Weights of a small transformer language model: 50.3M parameters.
Each number is 128 + 24 x the weight over its row's rms, rounded and kept within 0 to 255. Layers, rows and columns count from 0. Numbers have three digits each. The size before them is the row's rms in percent of the matrix's.

# o: layer 3 attention output (transposed), 512x512, rms 0.0632, rows 56-108, columns 384-511
# v: layer 3 attention value, 512x512, rms 0.0715, rows 57-108, columns 384-511
o56 103:173087130153157125111109145119132137140116149145094152096098156152155108133125149111112134112117149123113151104191093137130115113113114140149134175108172130127110105126089142145129105122096125086099132128105146085129165117082112133135160097124138130112143169116161094112115099104134103110161112117107100123135150150155156134141110151089118092125100086107132107112168113131100095161122
v57 104:139108121127111131118090105145158143123112105112170122126154133169138127132057140117145120136129045172150149119142109125139133098145146132154146129126099138102155119188122131101118156149145152125153118124087133103139146130123122142083209120114115133096147127115083135130119156113146137092100103125148112126121118129087120105152104130125115145130110143115162118122192137098140149135122
o57 086:113127176152128146107119125114133124132170124116157118116133128142149130102112149152126131147114120119130104116132064124131149132123104109081106078167150151145145113079098144130125115113101108057147093090112151137092111123098097116115111120160157112113124119118136120140114143138142136123159080158158115076130175149125100141127130130085119114147133147126134134117092131134152174116158
v58 103:117083089132158129116134115089085150129112140120066150121063121138129154128131156116134161125152081132127142120129130111089141114136143169123097127113160119165176118107138200152118132078087132120152124134185147164143116090127154134107174144128138117142109114085124122107133162081129117170135136141092132100134119175104118126096115113137138111139218122120118109119139077088129097127131
o58 097:138150148121126134178126150134126127147155089148155131142133114138134100112144099191176109132133103108183088120109127104133132167139111097106127162191109131132086134144173139124099139085094101121115110105151145166098134157135120132131089094102126067117127111098078172138096128121129108085139130107165126117130123134145107098083138143143140146137089129129118153119120094108109190125145
v59 099:130173166161161136165116107126149142135093142107148140118074158104125128151064121127125140114137095111111143142123120171141107122089128171127126105102141152143134095098130137137162148132115123122095087108117148121121073114109153139163143054116120136105108114124107110166114089138139107186115129148123095171145122103139103125114137125138126115106069143199103112105148136082153089129138
o59 106:158172086102161119112126150128125081109110117194134133135121145098149114145167147104139087163164124188166124125131148099129119132146131164092132130135092132117084163114119179108161137098127180125107125124121084123116154183143171116107130059164131108162105113130139167105147130090148079128160120149128146102143132179084128102131132161148148113111109142121133141129145124135094154119106
v60 102:108120116126129105145131172163145154131137121140097129130163130164141117101106138149108107144144180115187152129094142132139091119147103119127133176086080121105133089129144138129147180116082112105144154124153120084119087113164133119120128150115114113145111125158135152141164148105091132160137121134125067124123120145126135132149115055140145166149120146107165170098100101113097137136142
o60 110:111128103104121131132139089114137069134071129108126090133107129101113122114131131125132134143116127075146078137131116113098138119094133107120113090136144179147139111198150106097134106148111123135133135130134172174133124148141186130158157141155137142083099141114149101152153118126109110150103159101110158113122110127082126148105134121141149115125154122108144091110158132118145103095131
v61 102:161100158116134129187149151154077111143178119135143094115122147074129131137122139096124100104127125124142125117081139131137132097125133143108101164110139124134154161086116138158103124101180147136117151151077164083118129116120159099118141099107147105127168131144077108132196146104167136124159134118107123105128114125154102102134128173144147141023125125141172118098086117135127125100151
o61 107:098171112103153081133110134108164128148095101134128155135118116149129127112121150100115147145123126143151136141136108142140117136122133120119148106123139139173154110162095122145147146141097151129132101108128122113119155113131159160128085117127111127142122123134102170102092122124097145124150123112150131097089179155128125171154114099139156100158090124124118144147123127100115141145127
v62 103:147139170114099112121129101133168137125133118164139137120170142135149115138126111128133094153132134126113102120148110134108094138117127128120120127147135118127158158151130116146084158118152129146125110151193107101102103123132128116153074169116130087151119162176177134087084162098132113109114145133108138105156134117132103134146164173132100128067104168158152116146110168116107135131123
o62 098:146171133117112127180119131121142115111152124131124132148136124147096141092175163143149124129150168127132152127104127144123121110137130146099130134109129145136107131140137102141095127177144127135102145115099201084092120116134176126112141094154145134138135125102112135117136190130059160146160083131134099151112112095137114133097199102113101121091162139120162114100123099152093151114100
v63 101:131121159124160135148098104160139130119126124116107098120137116179144121127102150102123133136141140136147177112163151114157146097110109135131153075109105130131138134108113155134102120146085097129116124139102106133127133119147105136135158098131132115097164125132129117141098109123095137148114140129117110156147131116154135146166123129136130118141118141138155154082199149142096154132082
o63 101:117103137143117103117083125151156107136175100156164111141111102139154141148118139113069135116165141158128145117136124120095128176138114095155143174135131122129128106145123094146133134092113150111143148107137136146135128133092125132106107137118151129135135164056135096112143126147094152129163140090165131128120080125153127119102140148104145153097143131131132106152129140124131127119119
v64 099:181113089143141124112113165154164116137134126147100122124140121078155158128109110158141062149146113120153182141126110101096123103138163146125113087184132100134144158137130173142094125116065174118152103142144136099112158116100119135141127129138134144138117114083122148107137145177147109112162139134092123107153118157106160143116129130124130084109164105116118129121115152120144149154114
o64 100:128129132089100154134126134125104127176104163152129123137103130126143127162127127161135155109160109154121135101172130129104136124114125127107108086131147112097144100139096163161132103134126107136150135141115127160127121134126164113115139155129092118125126122171145144164164097102092156123143136088111148136125104129131136161144089112097127154142128131124123114189139141120106131109144
v65 100:140101152114073132124148166127094132105154118131163106125095120093152126087120183111139179060129133094097204118185133133137140108102126108126115138118124132104154122121108131141140136151155155118108135118152137089135164145101148143128171099128173111103128118120119143132132138123114142130150120135106129142122139064149148121134110145132150191151027110105132148111108133105125091142086
o65 100:077136107111146083129168106171151125130119148147111139148123141148155149136151111132130122093136132133112113181143145121158127144118193117178151158126135076156105113134141126114115105121127151120150122131130103098125071135116104086086104146133080141190199108113157123108111141129154124162083155163109112134100141121139142100168168120140109087088153136124110137173101125114103133108086
v66 105:153130099112109142135134124164104140126132117088124158123146128155114096123140128156132138099143112101144167136157134125102082108126147118139121158146133130188145135089150139127142114119102142133146146137090060138132140128166147131101087129147146131136166117132176120145132145150141113110085107127124117137136116136144097099140106132139114091142126131167213171096127104131103164121092
o66 111:133159148145109091128100109188122127102103106136123085137113137129128141113091121140146130145122080103091085088134142117118149142112134136089086163131094180104168134157172132152136163073163147096150096143116192161133102120131131133142151126140135157123090145140107142117150091127146159122109092088117193136128165118100108122132137117144147174124094110099121126155123144128143058139178
v67 099:093131129127141121088108129134094151125123117139159138129122126114126131124148153151131173117143121145152132107115117111127152108173133126105124147110131121186141172085142156129108134139153180149127137129110159112113106150160124137109046091129087146075124123116105137117119117099118127112142123126133112134113120147110135166125131130129133150160135131136142110135078127133157113131107
o67 108:129138130130111084146112165133148189117124109109145156125158099124105139122087139094097130161102107142117120137094111157133117141089116116128130134143086144150117089139140133115142127136139096155113145140101104069099112108107159143153127091130141148162117106095087099148135129131123151085147133098129096144163163124109129108155146150093146072136107128120112128161162105171139120130149
v68 108:113110145132116155128110131169131154120133127141139144139133154121158131114085096141119139143127084147132079134106135127143101169094118165120085132188117146113102119094131118153135121145183112145171096131080128165149137156127135137109135116123138129118082126156145123156088091123087112123143132115135135120134113129172166154095163116130137152111094118132076157113096100105167132131121
o68 101:168131148155153142183130086120122143121113123116116143105116128155110101160097180120133124137133144157103123146136164132153132114149127100097161075103122148121140130155122183105122160132131167089093135168148130125111144086129114111120154117139126068099182139134103156130139135160126167127108112130119123144156128150174142131143068139100134134166119141124153108129125172139089149086174
v69 098:141125116161136128125189173127096176135138114114125101147122131108169113092141177142151148133155113176119101141146110120111177110098161093114148121145094145118120152102120132144120135077180134100095139114108129111122136132094132170103107054144107081103190095137103128110112087086140112147119129125123088142122148137159143140106090149120140112143132129127127129094083134146123152121126
o69 099:125121122100163173121155106154113179139118150162134135124104115136153116139111127146098162158132121126139114124135168133134121102136142107169147117099163149105171103105105137100125130160127145124092170138168162091117120134170135147108116132158154138158142111113102150113167137176110145111134139130081150131153154129147122143096137094137137168126128097133140110140161131185181154142094
v70 096:133107147151198130119120137146114112112146119114123112129106090149147149136120114119107138082143116121114111137109138122144134103116114106138150078196126119154149136120114129112149110147085123145134146102163088130138149128135088144104124099169115139104133131070100134153163099107126130099133127123156101116128114191105098136134151133147111147113130129127078120161162170097177154130138
o70 102:129184124155131114118136105113151110145127111147135158124096126122149109112145133179106123130153088175126111114110127115137147134134130156113115171126157132143163119110158107137106155135198125114145111114123125097120132110171107087168096122109151086123131132160102135135099152148130126155134101108147104170147160121148156136121145132107120135159103125121132106218103069154136128135136
v71 103:107127162132127148122121138132112112142102155110129117124227086157150109141173172137130105178129112132100099138058125134150098107169130165121132101160096120083126145186112108105130116109153095108128126138113142112135133134124087129136156122105157139110124137151158113104105136155134148135123114138139136129167129121153155130162145137147141157091112144152197084137123148124129134124108
o71 107:106085097103102134169117117089124092142164088145096109145072113094174122141142103153140090157115145146148112139174086137145136120098129160150111105103114124104099149062164099143125098110152121176152135110165126116179134143130149118137149137150088172128115135148117098108119080134123132118143104135090137137132130127092151133157117119132122142131132109157120146077103163120128065092131
v72 109:153139142133151122101146136134136111124147123127128108104089130118151118106076129116130114147105104160129103156117156137108142105142141136117091154114140128077144185090154127096164107137135139132151124130170129191113161094093127116146138115125153132163169149136139127083140038149119128122115134102098142157109126065064149119119112108155112104100131123106181127154143138112079109159149
o72 089:136086132158127152134128143137114130084094134121128131139172149151116153154194135140163115086095159107152059145114082141139104138120117108090150132112118087187131114123106145169103139107136146160113115170113150132119109096144097129098144144162133133103107122118183148130105132118114132126146148094124119118138164158150136143086146149145151146101134134115127123133104105102160132137124
v73 095:121138121138156142176145160127141092088094114139162090125113152156113142136124115135135127106128173133122117140129087162108146179094128130121125113107151114056140129099124154111180101146096152144105134145167137137115119141105110129117104148138103144115164111146132165159100114117133114128170135135127124160142133149095106113133143115127135115128086128115124099118077132121110140145129
o73 103:134126091102092118118116119133161105179110160143155088135112123161204155133118171122138117089117088137120117145138124086089110150092139096153101164113121126183150113163104135130146118130154125155106139154084125112093151132168137126122119109135123098168121119179087124129107140087149162123116096112090162108146122162105133145111109160133095081088154121158141127143134099132076158106138
v74 097:134133125133110122126134151142135091096109122104134127163150123124147129107125080124121108098117110097166122123111115138165095138135101113116090158092100128107159143129117123148125125152139163138114142122110127095127138127147144125115150104111139112134189127096135146092145142142121136136149092106137124098191124135109144107113110135141133152123112148158097159137088150156162170143138
o74 106:130163071146114129110153106159133134183151159164110141101136117190147165147112157173116175128159144126137136131126122103109147132118134124111189141136124099139116117149147133153111152101114118140160128117158123169105126101143111146137098145105059132110092123162082140185139113115123132108141113140108143126134158104122068148136129151118141113178110104036164161158132124147114131094140
v75 099:134097140116108122082156146106096142132125111147094123150113114088127139132051173111141114155126126128143062123135142123122154162147116117117112117133103122185143130148113152136139106152087124133122132149025169156099115135072165133148121097158101126119128139123138159148110096110122113124108119124104118112089134173113107103124109117132119158151170128133120129108094150105164162130139
o75 110:158148163150115159092103112123091158142142166186108169110119123132148141125170112125145112117160127134115123126113073115135114138150190099114148146097119098185135140160109095112111142134123105117100123116140137125130140145166147094133142141138108118160185125138103134129127141088125142083170177141158182156153122146162126167116114162120109098124093137093137081117116128128138147143075
v76 110:108130108117137132134102110090063113140130155109119111140102132122120113145215164138111113103150124147130119127135123138149137153142109156134126114105187133135130183133081174121123127132134089107143134137151151107119122117138144144114129094148127118096111158086133110144102104124102119174145124140141127118118129175111130141146142198143127148096130155154127145115153123098101110113173
o76 096:136079096133117176164134117140141130118146090149131115116143093126118097137147137142088155101129113111121113126128128157149137161091144124141115118136119137107086102132148121107104123120110151148097104142142161130184108144109113128154111128150138119178113119166125098132135114165147115144140143137128103135111160113117131136102131123106134105115143119078150150102120146100134150113120
v77 114:100106098098106112156130189133137143116113126131162162156136139128123121168131141116131094115115157137128121127150132146139137108153135127115148100115140109067151106113114086134090145099158127117126147142096103130142124121129139092147158112127125128088135140140121130096130094131151133102140128115135116153095125126109139119124098150126129133157150121127163123097185120131092116103152
o77 081:122158127156143122096105068104115132139093111106099131092097111135117157103140087141177113128109132161101161101126100135125143140143103124143124106139149106153092116088116136139110116150100144103140141149171143130133094115142147133145126121175106141164110091105121115131168122112086105156128117113137122132161131159137129130134145077118134105186135128134134154128126117135109146088099
v78 099:132125155147151105123134142119107118124153120149180141140120148171145118138116151110111076103141155115109053110149124089146119124130141125130113138123080095108153105164141121110116113168126158131148115129148145182115122130174178104147129112115133117130128136174115119192139148122121106100103142142102142117122112134123154177107134108098118140111128109145196130142138128138117121128085
o78 104:169143116154102139142130119104104133161148152126137142156155140140121126161112124173182090146126120149153153145132147125119121162124113130073135136170110151113090109126153128152173140127165122110146107138115116120125178108109129128101127135108135124118140113126136135078119143172107150147110177110162161111129130118117086101136150099109112113099117100115100103146161111122154098142154
v79 103:105120126099147116143126124134119128135139145100141138115132113081112152102127126126130141106143104095154122137134166113108147107112135130099103130166195146139154172093140125130142147105110156134124126121136109144153110112129147122131154119139085104120151101160149135107160164105141129102149132113146125121143143069148122152131133168125140126142065123103089161128110147098113118149091
o79 104:129119121153119164069115126150124125084134150166196140108125084168128176131091109182120177183112104152125105134130136121095146132150143143141164155113133133125136107166103164113108114129104159168099125101101154126097134150126131164096171111145116133124134111168116147160145119121166162111153121139108155116142141079103134119169131133135117120135150145120136127112133121132107156120151
v80 106:140137196134168120171146113117145170111133120137142172095156120076139084148125107159111142164117093108123155138160136151126100132146116117122124140099083122105091104095142115112130117109131165128101119125124118171124125135113148124120160121157138110151148136137050155128175157117162143075134131133119106173150116189119157159136122119130148124116155117162118145085077100096159135113124
o80 103:093133106110099128136104156116150117149130172106126152136119112152145125132161091121131114083116104151128152084114159110161170096117115150149160121133177097092153168131115137116136135146162117154119111137108138141152124123161094210176150110118108113098100141111125151115111151136132160162104140155151155141144116154109143130120144103123069142123115111163118072117136134147144104142125
v81 099:117125190159128136105122117108136121139114130086175116141103115127139124128117124134131130111118139117116163114129150107154157120148121134150107119173109140072142160119143123157115144168121124102116114124129156120150076173149156156113125108093088148141176120164155105116122150137129150086109147113152150076101108167115163090133176096127144112068145114158155107209089128111113143135122
o81 103:159104104138086141177142135155138125155161146165083137145116160120167116116114123142102116174108117113171111171142136133125075172111128165130133126118150137112141145118132130168109120066130089125116132108145076158098137142146100093132125140105158145091154112116110160174118111164111137139091095120117135105124140100119096156135157128138146144146108156121121141139132120147135157114155
v82 111:101095170133102135124133135135121103120126107120124116136092150178132115118192157092123110127108183132105178122148118148139131094126137140136116122161091114158136139151153123101099125095138149115131134119122077168132155114130111130197176116138122144130109158109102131113144142144178140078093136126132118128170121100135059105151166097119150161144124131074159076101068124109157152135116
o82 088:123146094124138119154178095115136102162083125117116164108143118114161123138127122136089090128136119054111146153136125113164091096141079090169096137092125103155059116094108115147165122154104125114146099133173137124132131120134169146123133139133127137141094113119131100149120108104112132140136126117138138093103147110136145103140123102142128144122128124141114125102159126126101118127161
v83 103:147118152152148117116143149138153117154099118159077065116066105121129114151185128104106114120121096146166187125122123157144128139090119166139141113103125123144146105135132115161107119146136120132126101122105140111123099114144128131129102113119100146102121135134141156163190120113139122164161143137146134090073119107142165124162119147103122119118147105152090114148121140164107080139108
o83 104:136139072131141102139145112132156147140085106143129117119116127127107131075129145081128109097181155154098097163104116140093123130125140088148115164097159172114141151140107145111142108081135113126121135147125127150135090129108164106128168129120136095126133129163092085147133140135121136127123143119061092122150161130158132124130102082114131119157134097179180101118143156111152117137105
v84 093:121097148154088143129142135108159110125105136142125111108149106147144132106122114157094118114133104121099071137150135149117127144133144088117120113140118128119076158159148151145156108121098152149117167143127104140118139113107149133123071117124159118134151101111126114069115169057109104162147128120121091152151125081123127095109140119145132165150164117083145129109165127144134133118125
o84 099:130114163149120133142143116121105106119134135122147140103093131125122151117157109080155158186136116132116125095137122084122095129104190112149120150132092110132115128124164129141146123095108170138153125100109130131145174131141128102140162165148109128100131138182165149140120121106173130100127120165165183117168111116102122174110118127128127136064119129141116105141104079128145120165147
v85 097:073148130135148106124141135112123111114083113161178167124135161130115111147105141128145133152120121125121125110107117130126150156149150128125122186115114120164094199149136135140146140119110126119174087133134115149080105131157129117132117132148161115069153105135161139128067108108111118147159148120150115165109123150119116135130132111137130143151129157135124116112116151120143142124136
o85 100:116166113149130099127095115167164072093137183109081099087122148166196148159157094119141154123167107142150097126085116121126119135132165121153141110152133170122116087170133128117138172125104135141125138084129153137094129146138144126102096106133107123189153126102150112140153133131106123120133116171126134165147154136154117149138100130147146084097130139102138142147087138153111084129116
v86 097:127107115120117131140136156091157126131058157138161112133138141121095094064118163137123098109120112129107161139139144143168148120136141108121134131176093115146165150138133126142122132080083144127102135102134132170148140124110143143116152126141152122117059132096110147126121139125072107116153141104128115121140111145119105120146113137130155113184153141126144129132134091169113089129112
o86 102:144135160114144131133136171120140157113147151098132121123137135128170129089099156130112187129136141111148153144137120119128153080102140125087144130109160138123133146165155156159122177162142106079204132108172123125134121146147089139168147171185119117147200115122086103123115172134123124119117112137090147131150163122142148128127148126138156144114134119120162091112123121077171158155117
v87 100:148121137130149128160110151098115135108146134160131126118133118106142127120076121143141144154132135083142172148091150125116096141145121133152097136080097124136110113130163140128082101093091069130152136162160115165114144127167146122096170141156077134135100132091159122131148143134144110153101126106120136142112136168112137100152123128137159105158145122167179162117160131166125108134143
o87 092:107161124141081151122107112142141120148144092152089072136194141148109123139183127087108118081155108108158136149137070111125160129118152106130111124175124125137143115138144089119130134129061173115109122101127132115143116133115113165146144122086123140123141179109126105140097129121100143118128089090128138114120095082101126165121168129120111148080127133153130119131134099152143124153141
v88 097:124133177107106134142129132203148129132097109115151153113125132145129118085128182144147115126130118108110116162126159108127159126157140109122104144126138124044069151116131165128129114118138135122108111089125114124148162151121138149123099141114117131086083117133137129134183123103073124177134144135149175144108147096143114098104135092121119115175112116120202175128123114134151143147124
o88 099:117086108111116113101113084128123175141118141147116101100120114124138131101126104129091135132128137151156142154153087124117175142083125124106143136118145154136151136155142094122160186125111152101115158128076116142119101079141140129125138127086101159108159124124125125125146160124135174156093092112094105096129120146129098140130126155126130140116166127135151046110158109137144142118165
v89 107:152123140128132132090106090134098092126145119134148041139124076070150108158147152149101179141150101164105116168168143147138117121137113166128145152124104163119135137134128166124111157119146112151087152116152087165162124130058136097124158105133114141158139154134092142147157084163139145123108124128098070140112127157101089105103157123145120106109152137149130100061112122094121132130125
o89 092:122107158173143142128158141142134132194150127098154171148132157111136108100182149094117116154106112128114122181146098130192077107120119143107153120112149136127099115110127125136160127134127174120108131138142127149114138122167119141140150141163132171104165117154114162110093117128121098138118110117156127142124104124141136169094090125117072080141104128115125146118193133129139124076107
v90 097:169142133103151137123130107120118126118141129126163130141132105087150132158133098121109183156130122151120178113110093136167135132115142092155158130132138120142131143145123117121177156132094113134146159126126122121134174169136145127099113109115115142123119148148215123133097096164136109122141124136100117141073126146150125106116114081115101082127088122102138123175137127138124149121143
o90 096:164135130138125107120087098166124101110138166132110132119109141120100082171124102143143136144132113086125120158193116126126120140142158142096145139147129156089113111095143114110114150125123164128119156165154138153135078140152101130129100140156205105130129144122154109167120117141106103097134122131137114095179167101151084114117142148091115145136153121064116103120130158135145104078107
v91 111:141129116155111113124148158068092176119143122130102149145090124104130138157177101130113154171113113100140136130115137121122115165099128132140118138137148133144118121114155149136098124124118127119129121122111125154128141114143150123154126133119103138099128131142133106114139119140097134152129116126175124151137128122105144133098127141123130132091156145138062136165114119170120092096118
o91 119:115117102101110143134120147103182118117137153165094124114152132166127132165102140143157131137107126129099097115148174086134113140100093147105129143142107160120122140125139122138157123121100136153135119128135130082151126127163123122086127101121131153108102128121112124186112158130153147136134139111121101179130145110129124130109135134120163056158092162158132154155107103121087161131132
v92 100:061132075109116136062129142158172111128153136111133129135158124095120147127185136127127154171136100123152145121147119144140151159129136138142119110138143107059115159080130146154146126121129152133093146130110113119126134117123114151130180120132090110120138127092098148103139181102107136088111116136117117107114151107167145121106089149111124108183120120136184141152170144113092104118171
o92 106:151103154122116143156139137148113113126117142140086124107108110141166093117114094097135133121097106136086111104167128124115135147091117123131137116128139117176169105145094135160103092167083149110143168139155126144153158132155138144098116116077137133121182102142109085137150104141130085128147121077115150150141116135125152113139154089103141134165127105128106158116125053122136170145112
v93 102:136074176126156139111113157140087141155124150095146165123126136136151123105136130151128131085151187155136109135101134158121120164104123076118139158099118143128167084123113129137136115131134079145112110125113148093104188124085123152121130119148157124122119132129117132130111101130113115167123097140132124140124122114133121077122130090124114168130115147117117129156107136100157083101124
o93 105:122157112139127143150139159076139176100128150099139131154151084125113130089137106125108160143098147112103119202111112090166133151114110154133171118111087093122109125101168123114153123144080125081158162115112130140128106111103139115170125119136132116121108120128127108145149153132167117105075135094154137092129118178146087089131116160115150127104108124115122128129089145130104164153114
v94 099:098130152139204134098099144139091146108143119144128118139140136157095127100061153117129157170140151106133124153145133117123113134127140126133138127086115117127173158124141133141097130136186144105118107138081114139122140120137160110117099144114133133144143125144160129141165181129118130153140153123131124123166112139108140152092106099126143163099126133082108099129078113161123206138151
o94 104:172139137160113156150122117148145072170102179125136133117128107114130096118152123132111107120085091139140160169117150152152150128098144148134136112134094162095089134143124116129138140119160123150116141136140132113195143136135145090067121107145131118145127110086124110143085123103129157156095143096116116128125098114122101122141142125100149071127128120117129132134110085134137122141106
v95 102:067144121084128124066156162149151133122138133098149151112118125123121134130128156095104155127135134152102098145164137123127104080131125127136153150169145145114121112125128120135107124100148110114126137146088091147131141115121141140166121144097139117130153123208132145124095086118127137138108148117124108094158108154196145143124127139128117127166079133143091123146133145121125134126132
o95 103:147126126140144132141093112111098155142171087109110112151094153089132122128082089129114091119142125134125115113097107120153133156099131161089204119125139128089162172121158130165157118158182164120101114166117132127118166095187136146096103114092079130103109111107168161141141121110163186134101083159108127131149179120098120126115083111140097131072114154106128138152138136125122130141099
v96 099:141159087143110117095122146122081131129150140137084124137122117135123109145171158100121141174140112145113127123129097133117114117136099099127167112146100111098111131161100135121145116105164107143140156126104124149134125149162116133116107138123122126148122146123065138125071105150103135122075112111136146129137142125085142116083127106142125150112107135117120145148155122116128126129168
o96 101:091113171134153129127092136126116140085131055103127113121180120134122131139155143148138080127084126125120076161101140101100109101150079123078123145174145145099140145101157125173116113100120085076120102138123092126148152108132158166119119148122121153114125094132147146142153124125140109129125141127134136081134188104108097112117104144174135116125151155132102158128118129125103098146115
v97 106:086137174125146132133122153146111125121142129132130144123104119073154128145079127138103111087120091115136071142151121116134145150124110131146111137115166112053136126126120108103105108119095131116186130116130137131156164151108140140099096118112105112071074128123122096144095127078094123088115135136090141119141136119101140124135129143119105099106122138081087138189119093151127135129115
o97 112:137143092141091134121088153106124116163138127123151155123162105170137157101117133119094166145114161120138125114103123110123105106154139123138116130147122102100173119121143154120144123151148133143115162117152107107142134062175099160113119156109108090095145140089071139106165159131157120159147127124155149153130132120119143145150126137156169118168119121159179126123111163123181137162157
v98 107:094110096134116118108138122129147169127095114149106125120120104110153135154159118210136084129156117170111165126079117152106117174145139182121132147120128097073141102115135183130094140146102102127081111131132163124133121146123170092116149087109123132163138130128108125143098088094109128155137122116153125156141144144101146137145174111118117136108177116128103121100125111142142141139096
o98 106:159117157124130129114111152133153104150122131112132138143114123150124138122192193109133123132116111122149120113129119138149142142099136102104145066125149106159132112143131159136143128146154105141122173105158160134096108106143121110151123138132119097107161119152087163139096102152135111111077137152130132131123110118109130117127117137107089132137118143138166134102102146153147115109095
v99 104:125135131098132115134160128135135150116139142138173157121137112092094096119137137122131146129101120116107142141121120147098148123121112136127146134135126133124134112109123161127133113127104108125095144136152152145105097159087127103125119098103108113191097140133113125126072106072136128156122141114157141133146142130163123119108124147119145128142135139130086161224133122097129149155124
o99 095:134106084109143114112113117159161127180126193155130115151128131109113147121143125169120118134131128122117109136131167125092142102158140114138148158074132114133157117183143122115129133129101104152098166100120125178093096110128089105169126115169109144127161151114167127150188129160159123142098136147157133177114125105162126138203128138119135134127100131137143094099103115110133127107098
v100 113:118129132126091099105137122116139159144105117131062110114098144153137160092112157091129105119149087084108134125141121108110119147121137148135143145118097139119148141169128118144128112148120153116143111127138131144115117145125127144122107127122151131137169138138100135137141145125135149137121144109106136156102121210124162148143157080127120107147157124115162121141142117153096127114082
o100 107:124137103131126093144113122147178105152120102171163144148125159109155127165120166127107137116122128092139109115121143113076145150171128136140099112113149117107128079104130151153111144131058118113134156135142096148110117116148127111111137127147128150163109114103143122146103094120116100128148163167130108129126146125105124137114096138130120102115134094113115110127132113150115133178128
v101 101:128136146114153114173150129134166151147140116130163158141096140139102123140116111117127134125102131119113146132126147151123156097107140113158135113102146141094107111094111129129115145134121121134127140104131108073164133117140119130111106127124137137137144143145121139134180142172129125171100118126154163162075130115118088134107116151106140131169128109125153107144151100179148096106103
o101 101:147110083104105106120138109139128136117145131137112075140130096099086142099134138129110119097173132138139162151160126136105117152115108214115136147108124141105114121101134101149152150156132121132125122125161170128070084166125110082146178128118179144176092135128126092134137122114143092135146116137085148169119134121103149145155136106132094115121118160123124149105172108091094113139114
v102 102:139142129112143113180117130127127136148140119123167140142145095139142119170064146150130156179125118123095086123118123136120107173135147142118144090163090121130124123154119114121140129139089133119132138134097113152156136143110148142129155125139141123116116117137127120124164120117117113147126137127119104143110127144132167116128134123131119136050124171103156117115105063148160157141113
o102 109:134105193128060133153129128141123164151136111145097122135120184118144102160138117140180121115141112115096111081131106111122118121116092149145151130132161141138120160115093117081128142128143125107078152102138171131123151182115114166124110135121158168117145113155155117093132097154130111145106173102130146134165163127127132121109151082136145096167151167145122107121169140098133162128127
v103 101:079115162117197112112115151177112138116139118126067108144130119127111101107127156133138098161092113175119076131167152143116123087118133139118132133100067135135151122131135157126117101153066165103130157161150087135092080120110143120106143097125114104122103135106135103135120134137120152139137117148103091176116152121153092118123112146131133128171179132136079106148170134111103138126078
o103 101:145131138145118091128146122115192097166160131141149119105106127117118152146085121129119160093091127105128117121118122091099156159105104129100164112121126085154112099118150128108119137138145109142123114110086155149167093135147075164164138180159127118156105116161127155176094100058123078128134140153152164128126160101130108080122104112168118144132106138120138099139110100118178108119115
v104 114:097141142135082132176137099176152132156104155115214136144157122141104120107142136151165148133155169131115142124108119150158131102095129088143154077137136124147183112118121147090111160138124078128129124123135092180175176137080120155128171127102088117142130108134129137166096143099136122141098114151102145151145126161103129139138105159116156106141114133129117136091115125073115113110137
o104 086:124123082109120117127099106113133094123115107121128085103148124108139105124145117157137163157107116092114111107134113105090112127107144131114105155130100124130082116154131147124134131141097145114151144145108129171160097130171107108117137140139176114128129130153105124116165113130124165124108116137117107155117097134115163096150129111129108172123114092124104163107123132136106147113126
v105 128:124142182118113114141135165165133162098122110143144117135114146138146116137085098143148114110184135167140139113128138148146144121125136090158114108134140109137177137099127116144103139134146133111126109120132159109127146128096112149137159085144163109109142108133142150084140160128125151115154114141111087171136118085123148130128085134122134127134145121125148166143111137095179146130149
o105 072:133133096107113099098115119096150110153142129132130112127108141124164110155167147122131167119113135078116079167126104146112073147130114089102197129148087138140132130154125138171143120139168098103157127149101140158125094133161126173148121132125109103175154166144153135129093113143115149095103124097120126119145143124121127116125162117080153155146110137141140097124085112114114108093136
v106 096:142148125149108131077112120153161155113124115116130117135114128083140154131102132114124103124129071153163143112192130093097148109128109113108115135092086128155120108137127144138159165175140141111150153112157098156099145127137109148133144101126152129143104121148162137177098073128151133069117137145155096122090143145112158126132122116129141157117121116117093127081171140128113159121160
o106 100:160104135117133111168160148084098104144107111150111135123138153120153126114118139138121138132153165091137127148124114122098137146121158098153112190132143133150178114146127144100132146131157097067135106164140102088163122159108150121124167161109160119127157102053151147105113181159078082146129106118113145131129145134140140112164163155121137140115132152114168130147097167145129130086105
v107 104:141120139107183133109129110100152129120140140147113125142063114112114120152100110156111139152140094089124096125125145141132167093147092087137125153151072133145129119125124093128166102124133171143127128102117197132145069117152131114135140116101120104126109126150086138100142127126091148125167112117137156111124135126120143127137174117140100133146134105093173122144130126104119171146139
o107 111:124164126156128154150197134112105153106103166099110150071138164113137139128186100149132141153113136126139149121138134111161140162107111143127148127164152116147173119128155148168141168144169091159119051128143115130099165108107075116144131125158131091092158127110135135137128160122157137098123148112136145157107156142149141138097125123108137106122116158101172126121097097122120134127165
v108 101:121102182140103136136134158148088112135132143109124118109122146150155135108135163118147164123159142123112116152152102141122130169109129119112098138157138136137149114119111149127142173112138104113085069121122104152147129122159130162132151140122104131098155119142112129149130076100110119097134122139126127125048107129120129115116144110103121102152134131120161082091161150106114143126098
o108 102:136109116110137117136119145136120163144102158119104131108121151137111124130124062128166120097128124137191156117138081097143156125121160113137114123143142124109067118127140135102120108149082145125182135186119155164108123144122116110120101124141111106150119121115162164158122125155166159128092110148148077137143134119129093065079141147130119141135131163131116185135150120111147139111147